Each number is 128 + 24 x the weight over its row's rms, rounded and kept within 0 to 255. Layers, rows and columns count from 0. The size above them is the row's rms in percent of the matrix's.

# layer 2 MLP up, 256x64, rms 0.167, rows 79-103, columns 0-63
size [ 92  87  92  91  86 100  93  74 105  85 100  90 105  78  91  86 102 128  93  96  88  73  98  68  70]
[[131  78 140 155 173 136 126 116 138 111  82  99 161 126 166 140 124 177 158 147 107 111 126 148 110 139 138 121 130 121  95 123 189  88 103 147  95 140 122 163 145 113 108 145 106  97 123 129 143 147  97 184 132 147 106 145 155 134 137 137 130 141 112 129]
 [115 131 172 111 156 128 138 153 152 129 177 150 122  93 113 147 134 172 115 135 125 151 136 140 164  69 118 146 157 107 104 119 131  74 141 130 130  99 121 107  87 139 117 138  82 113 139 158 116 167 133 167 142 150 138 121 154 137 119 139 117 139 176 135]
 [116 118 147  97 140 141 128  88 103 105 142 120 118  94 134 162 103 133 108 155 124 128 117 115 173  90 136 115  95  82 131 143 134 122 158 110 124 106 125 160 116 126 134  96 113  95 129 108 179 155  98 117 151 157 158 187 104 145  99 121 137 129  99  85]
 [ 82 148 144 137 133 103 137 132 118 141 114  83 154 127 134 142 165 129 142 123 180  94 114 113 145 122  96 150 157 108 132  88 172 108 118 127  98 154 103  92  90 141 114 137 142  98 101 118 148 126  94 143 124 119  86 138  98 138 109  95 156 149  92 156]
 [140 145  95 121 155 139 159 136 131 167 136 115 143 143 123 114 116 142 116 138 137 108 107 131 111 134 146 128 130 173 144 189 114 143  73  85 141 124  90 127 125 122 131 121 118 124 175 107 131  90 120  88 105 133 104 113 122  88 160 111 100 186 113  93]
 [125 145 162 148  79  95  98 101 148 149 106 124 101  73 130 130 130 114 126 133 151 174 111 158  95  94 129 153 147 164 172  97 100 121 113 120 123 151  94 160 130 153 128 105  99 131 144 140 128 152 142 121 129 130 134 174 154 107 120 101 134 139  96  95]
 [104 126 109 138 118  86 106 100 101 111 145 135 119 120 138 144 135 145 145 135 132 159 149 123 150 131 108 187 111 160 105 111 101 151 143  85 120 148 105  96  78 125 110 136 121 111 143  92 126  85 170 124 141 134 119 103 143 135 163  79 130 180 100 125]
 [104 118 134 109  78 108 127  99 113 193 125 109 108 136 128 146 113 112 107  98 124  88  66 129 126 120 142 140 113 146 112 148 144 177 177 156 157 149 111 164 137 123 101  90 127 140 109 115 120 145  97 137 126 121 142 166 107 133 154 115 155 124 126 152]
 [133 142 122 160 168  98 113 105 169 157 127 121 157 139 144 122 120 111 134  75 102 144 154 174 123  96 166 168 130 144 122 110 151  95 105 116 125 119  90 140 127 105 131 169 127 145 112 141 107 107 146 129 134 128 118  98 144 105 150 117 186 179 140 117]
 [126 144 133 107 102 115 140 123  89 195 138  98 123 133  97 125 140 138 127 123 139 161 127 114 128 121 122 122  86 154  97 159  83 157 134 135 125 123  91 150 124 150 104 124 155 165 123 180 137 158 183 110 106 144 157 142 167 108 112 133 116 142 169 124]
 [142 124  86 124 134 161  91 152 125 150  65 135 145 154 140 136 123 105 164 122 100 150 138 130 169 146 110 150 172 106 111 127  81 112 145 138 140 131 144 136 115 106 139 157 114 105 147 142 138 115 147 108 118 124 144 161 142 161 116 163 118  74 156 175]
 [126 140 138 101 130 117  80 136 140  98 112 123 150 124 134 161 111 111 113 152 105 142  97 177 139  75 135  98 151 112 154 100 121  83 120 103  97 141 182 148  95 170 161  90 130 143 114 154 129 152 148 110 129 143 138 156 142 159 102 117 141 117 146 111]
 [100 146 146  90 158 148 104 110 132 131  94 131 171 125 123 129 103 151 151 140 122 115 131 141 102  92 143 161 136  82  75 119 136 115 119 135 138 144 112 141 131  84  98 141 103 144 104 117 105 160 104 125 172 132 140 144 111 155  94 133  74  98 130 171]
 [120 146 134 120 170  71 114 110 108 129 143 136 125 155 110 143 131 146 156 100 117 112 115 135 119 142  61 126 111 128  97 137 169  98 128 127 110 183 101  97 114  95 121 159 136 137  98 156  87 139 130 131  90 156 101 116 115 119 108 113 110  84 119 147]
 [ 99 121 139 139 129 126 170 100 148 140 117 146  93 111  94 151 127 115  98 131 116 156 142 133 173 143 130 133 179 118 149 102 166 124 167 145 143 121 106 172 116 148 142 102 122 111 120 118 112 127  95 119 115  81 162 174 106 118 117 125 176  77 142 138]
 [126 104 100 173 130  96 145 128 161 111 120 130 102 154 127 113 120 127 140 145  91 169 146 143 106  89 133 130  99 154 143 134 147 107 114 149 151 127 141 160 148 159 121 127 110 119 110 122  99 156 124 166 122 119  97 183 172 103  70 135 120  96 122 169]
 [155 113 117 118 112 119  84 112 128 125 168 178 102  88 133  92 121 155 113 147 129 154  95 143 156 105 150 131 140 117 132  88 121 137  96 123 140 119 131 132 104 118 133 132 106 109 131 116  75 117  83 139 136 136 112 117 129 109 112  68 171 182 141 102]
 [165  95 144  87 158 158  69 159 146 150 139  84 128  86 154 147 141 159 135 140 106 114 108 137 151 114 121 131 123 105 151 116 137 143  98 109 106 134 145 120 123 105 156 158 138 109 145 100 133 119 196 119 104 135 121 139 127 152 150 105 149 164 117  96]
 [117 111  89 105 120 147 101 128 134 119 136 113 108 101 108 181 112  75 151 183 101 151 112 148 146 131 116 117 106 135 137 136 109 104 104 124 112 181 142 135 159 131 134 123  90  94 112 180 115 139 144 149 133 155 133 122 127 168 138 117 123 120 102 181]
 [153 161 110  91 115 123 131 130 139 141 133 126 141 138  96 169 120 117 178 191 162 106  92  92 129 104 127 103  88 129 116 135 128 145 140  99 100 160 133 121 127 101 126 132 108 199 125 121 163 131 139 101 152 152 155 138 120 157 149 117 144 134 103 106]
 [112 112  74 111 164 159 142 102 168 113 173 137 111 136 102 123 116 113  96 125 116 118 154 127 115 147 101 115 147 164 140 172 133  83 138 146  84 127 142 136  92 120 163 134 119 144 102 135 126  81 170 114 126 118 168 114 143 112 157 100 140 136 103 132]
 [127 115  85 111 153 124 128 182 139  72 154  78 174 154 141 162 137 147 103 117 123 132  91 134 133  91 132 149 120 146 114 159 116 126 136  85 134 133 139 156 126 152 157 153 109 130 117 119 161 148 147 120 113 155 150 102 179 109 131 154 133 107 156 113]
 [ 86 123 145  91 117 108 176 119 115 158 131 129 125 135 154 113  53  98 132 131 113 142 115 133 139 125 122 110 133 150 139  75 155  97 121 112  91 114 149 127 136 137 158 125 123 105 125 124 101 138 173 137 168 101 116 130 109 156  99 105 181 136 146 148]
 [102 130 110 145 131 104 134 116 126 177 127  50 125 158 123 167 123 130 111 120 111 119 101 114  99 136 142 162 110 157 106 117 144 123  86 114 102 151  98 105 125 167 117 128 113 111 138 112 136 130 111 142 117 134 148 103 146 106 181 165  78 112  98 148]
 [101 140 148 106  93 139 138 124 124 140 170 115 112 143 148  96 113 129  93 128 120 165 153 117 120 112 134 144 123  85 113 134 124 169  96 175 114 123 121 142 122 124 126  87 136  78  76 151 117 126 106 127 147  89 124 128 139 106 132 119 198  96 100 148]]
# layer 2 MLP down (transposed), 256x64, rms 0.148, rows 79-102, columns 0-63
size [ 97  93  87  93  72  90  96  73 119  98 111  84 113  89  90  80  89 104  98  96  97  74 109  72]
[[120 150 104 165 134 135 131 156 115 103  77 128 134 102  67 126 139 102 151 117 183 161 114 123 125 105 104  97 152 123  97  85 102 139 156 160 146 140 146 106 130 126 144  94 127 167 156 110 141 143 176 116 121 141 174 134 120 132 144 142 143 135 141 141]
 [161 147 104 130 149 141 123 126  64 110  59 111 136 116 127 127 104 118 145 103 126 103 158 152  81 128 113 117 117 131 137  66 109 150 136 143 119 178 137 147 150 136 126 111 194 114 136 150 113 121 100 115 123 137 140 159 126 120 160 123 130 112 128 139]
 [153 167 130 147 161 108 125 135 123 159 129 150 141 163 117  67 123 131 116 109 146 126 157 153 142 138 114 124 156 166 155 122 128 110 122 145 101 163 120 127 122 125 142 159 101 129 120 138  80 121 166 168 122  78 132 107 171 145 161 144  71 127 123 147]
 [137 132 121 158 110 107 101 143 119 149 122 126 128 148 162 156 133 133 129 165 143 141 135 124 112 120 109 145 121 118 130  53  88 127 110 154 201 163 123  89 123 130 120 139 158 147 145  97 154 115  76 113 117 160 143 109 156 122 138  96 119 113 164 119]
 [159 156 143 142  92 151 134 119 142 100 118 168 101 153 145 112 139  74 178 110 132 168 144 135 176 101  95 137  90 125 129  84 140 114 142 157  89 112 150 155 140 124  84 148 122 134 114 133 142 121 161 121 112 142 145 154 106 133 112 149 142  94 119 144]
 [106 122 131 109 147 119 140 168  97  98 125 166 114 145 125 101 173 144 172 127 105 140 142  78 151 105 137 136 154 112 140 130 141 120 115 139  86  84 124 105  84 111 124 136 144 168 119 160 150 112 146 110 114 142 144  89 122  89 168 137 114  86 157 124]
 [144 134 121 163 141 159 137 113 148 141 165 132 137 126 147  91 175 123  90 138 168  95 122 100 120 164 113 163 132 104 152 126 164 110  96 153 118 124 110 120 105 140 128 150 150 145 121 143 162 105  80  82 171 103 108 104 108 173 150 135 133 142 136 116]
 [157 111 159 148 124 103 118 131 125  84 144 133 122 133 124 123 148 112 104 115 105 200 147 123 128 112 128 125 138  97 152 120 145 139 122 136  84 142  98  71 135 134 127 172 126 149 152 116 154 101 122 133 132 180 116 127 127 135  63 129 125 170 131  88]
 [122 121 159 151 124 119 118 134 127 117 104 112 153 128 118 116 181  97 111  97 125 125 143 136  97 115 114 123 102  92 145 177 104 116  53  96 105  87 119 109 127 140 118 116 128 133 107 129  91  75 141 166 132 152 131 144 119 142 123 102  94 115 147  84]
 [130  76 133 182 146 115 118 191 119 113 109 131 102 128 110  97 160 135 125 140 152 105 105 136 146 104 161 116 138 154  95 120 119 140 134 155 128 108 115 202 112 131 134 136 174 115 125 143 144 149 116 149 138 148 136 130 115  77 155 101 136 109 141 147]
 [170 142 124  97 135  75 114 122 121 115 189 150  97  96 131 121 146 117 143 101 120 136 157 127  99 107 158 115 114 120 134 167 124 152 142 125 116 132 148 110 141 129 177 114 136 139 119  78 128 136 125 151 142 166 132 114 113  92 130  88 154 162 128  70]
 [149 118 129 125 138 124 161 114 124  93 146 121 127 139 126 142 181 166 128 122 123  81 141 106 137 173 116 144 124 142 128 142 158 185 169 126 142 111  95 104 141  66 173 189 127 141 142 110 114 124 112 136 159 112 129 110 129 109 150 138 133 100 111 144]
 [136 111  46 136 123 106 185 115 139 130 138 119 111 166 142 140 143 148 141 144 157 167 162 137 120 126 145 101 131 130  90 101 129 153 136 137 151 149 161 142 131 112 130 125  77 150 117 130 116 149 102  93  94 150 155  96 132 103 153 117 110 117 162 112]
 [137 125 107 112 200 181 148 117 147 141  78 121  78 131 100 131 134 153 165 109 114 137 112 117 168 107 112 121 110 172 146 135 120 149 123 137 137 164 160 114 137 113 142 144 105 163 143 158 110 111 147 140 126 144 108 111 112 135 136  85 138 152  97 143]
 [138 118 115  94 101 134 138 173 121 128 122 124 164  98 158 131 161 161 145 109 130 144 157 148 130 134 166 127 149 119 153 136  95 174 127 130 125 140 128 132 150 155 123 160 126 135 171 115 129 159 131 122  97 119 131 113 165 142 143 157  45 141 133  77]
 [149 129 114 104 111 141  96 117 131 142 134 119 104 109 102 100 137 107 135 124 139 116  97 110 144 128 147 111 147 127 120 163 123 165 150 112 113 134 116  86 110  69 137 150 148 138 128 108 172 116 177  88 147 124 153 127  82 173 160 156 138 140 114  68]
 [ 97 145 143 167 128 133 166 118 155 148 139 101 140 170 133 118 140 115 160 148 147  77 152 119 102 159 126 160 104 134 114 155 153 108 149 119 103 124 100 112 166 149 106 127 136 115 114 137 188 128 132 148 143 139 116 132 121 116 119 186  91  75 113 136]
 [105  99  94  96 120 130 107 109  96 147 112 118 147 131 122 113 113  83 128 160 128 132 130  73 153 136 110  98 129 106 122 144 144 130 117  99 140  85 124 126 129 140 130 134 147 181 123 174 120 144  85 150 166  95 101 140 113 153 112 159 141  71 150 142]
 [127 100 138 135 110 139 146 129 121  87 146 144  77  99 148 138 109  92 165 150 140 133 164 120 201 132  79 110 146  80 103  92  96  95 122 116 135 148 112 141 133 127 101 166 129 125 129 134 150 123 164 160 137 148 110 106 131 116 132 137  91 123 136 120]
 [124 149  93 144  90 157 105 136 104 121 124 146 145 157 107 119 122 137 118  69  87 149 155 142 128 177 125 146 146 127 154 155 121 152 121 146 134 110 141 185 153 139 135 102 113  93 157 147  93 151 138 159  96 119 142 103 145 111 171 161 131 117 114 155]
 [141 106 113 139 109 157  54 162 144  78 170 175 155 111 130 144 151 137 139 130 150 120 142 149 150 132 133 106 142 106 131 124 171 144 146 172 159 119 156 153 116 101 131 169 167 115 130 109 155 122 111 109  82 129 143 125 132 147 119 123 114 124 143 109]
 [ 94 122  96  83 160 104 137 183 106 102 121 168 152 155 166 138 130 166 147 117 127 135  97 138 121 131  93 153 130 127 131  97 144 122 167  92 116 118 167 143 137 144 111 152 108 151 117  83 108 136 112  99 111 131 105 139 166 141 122 133  87 110 145 106]
 [ 85 111 134 103 128 115 132 144 100 103  96  89 119 152 175 153 119 108 117 166 114 110 124  89 127 157 147 147 158 161 148 121  93 140 106 113 147 132  98 132 168 131 159 136 100 133 135 100 138 125 150 149 154 111 127  87 131  76  70 150 126 141 132 126]
 [137 110 110 156 121 142 159 121 146 116 146 112 125 138 107 122 168 165 112 114  90 139  64 142 105 187 120 154 120 129 110 130 118 139 128 126 149  96 118  64 109 137 115 161  98 177 133 127 112 140 137 115 122 137 108 147 148 129 148 182 108 134 124 165]]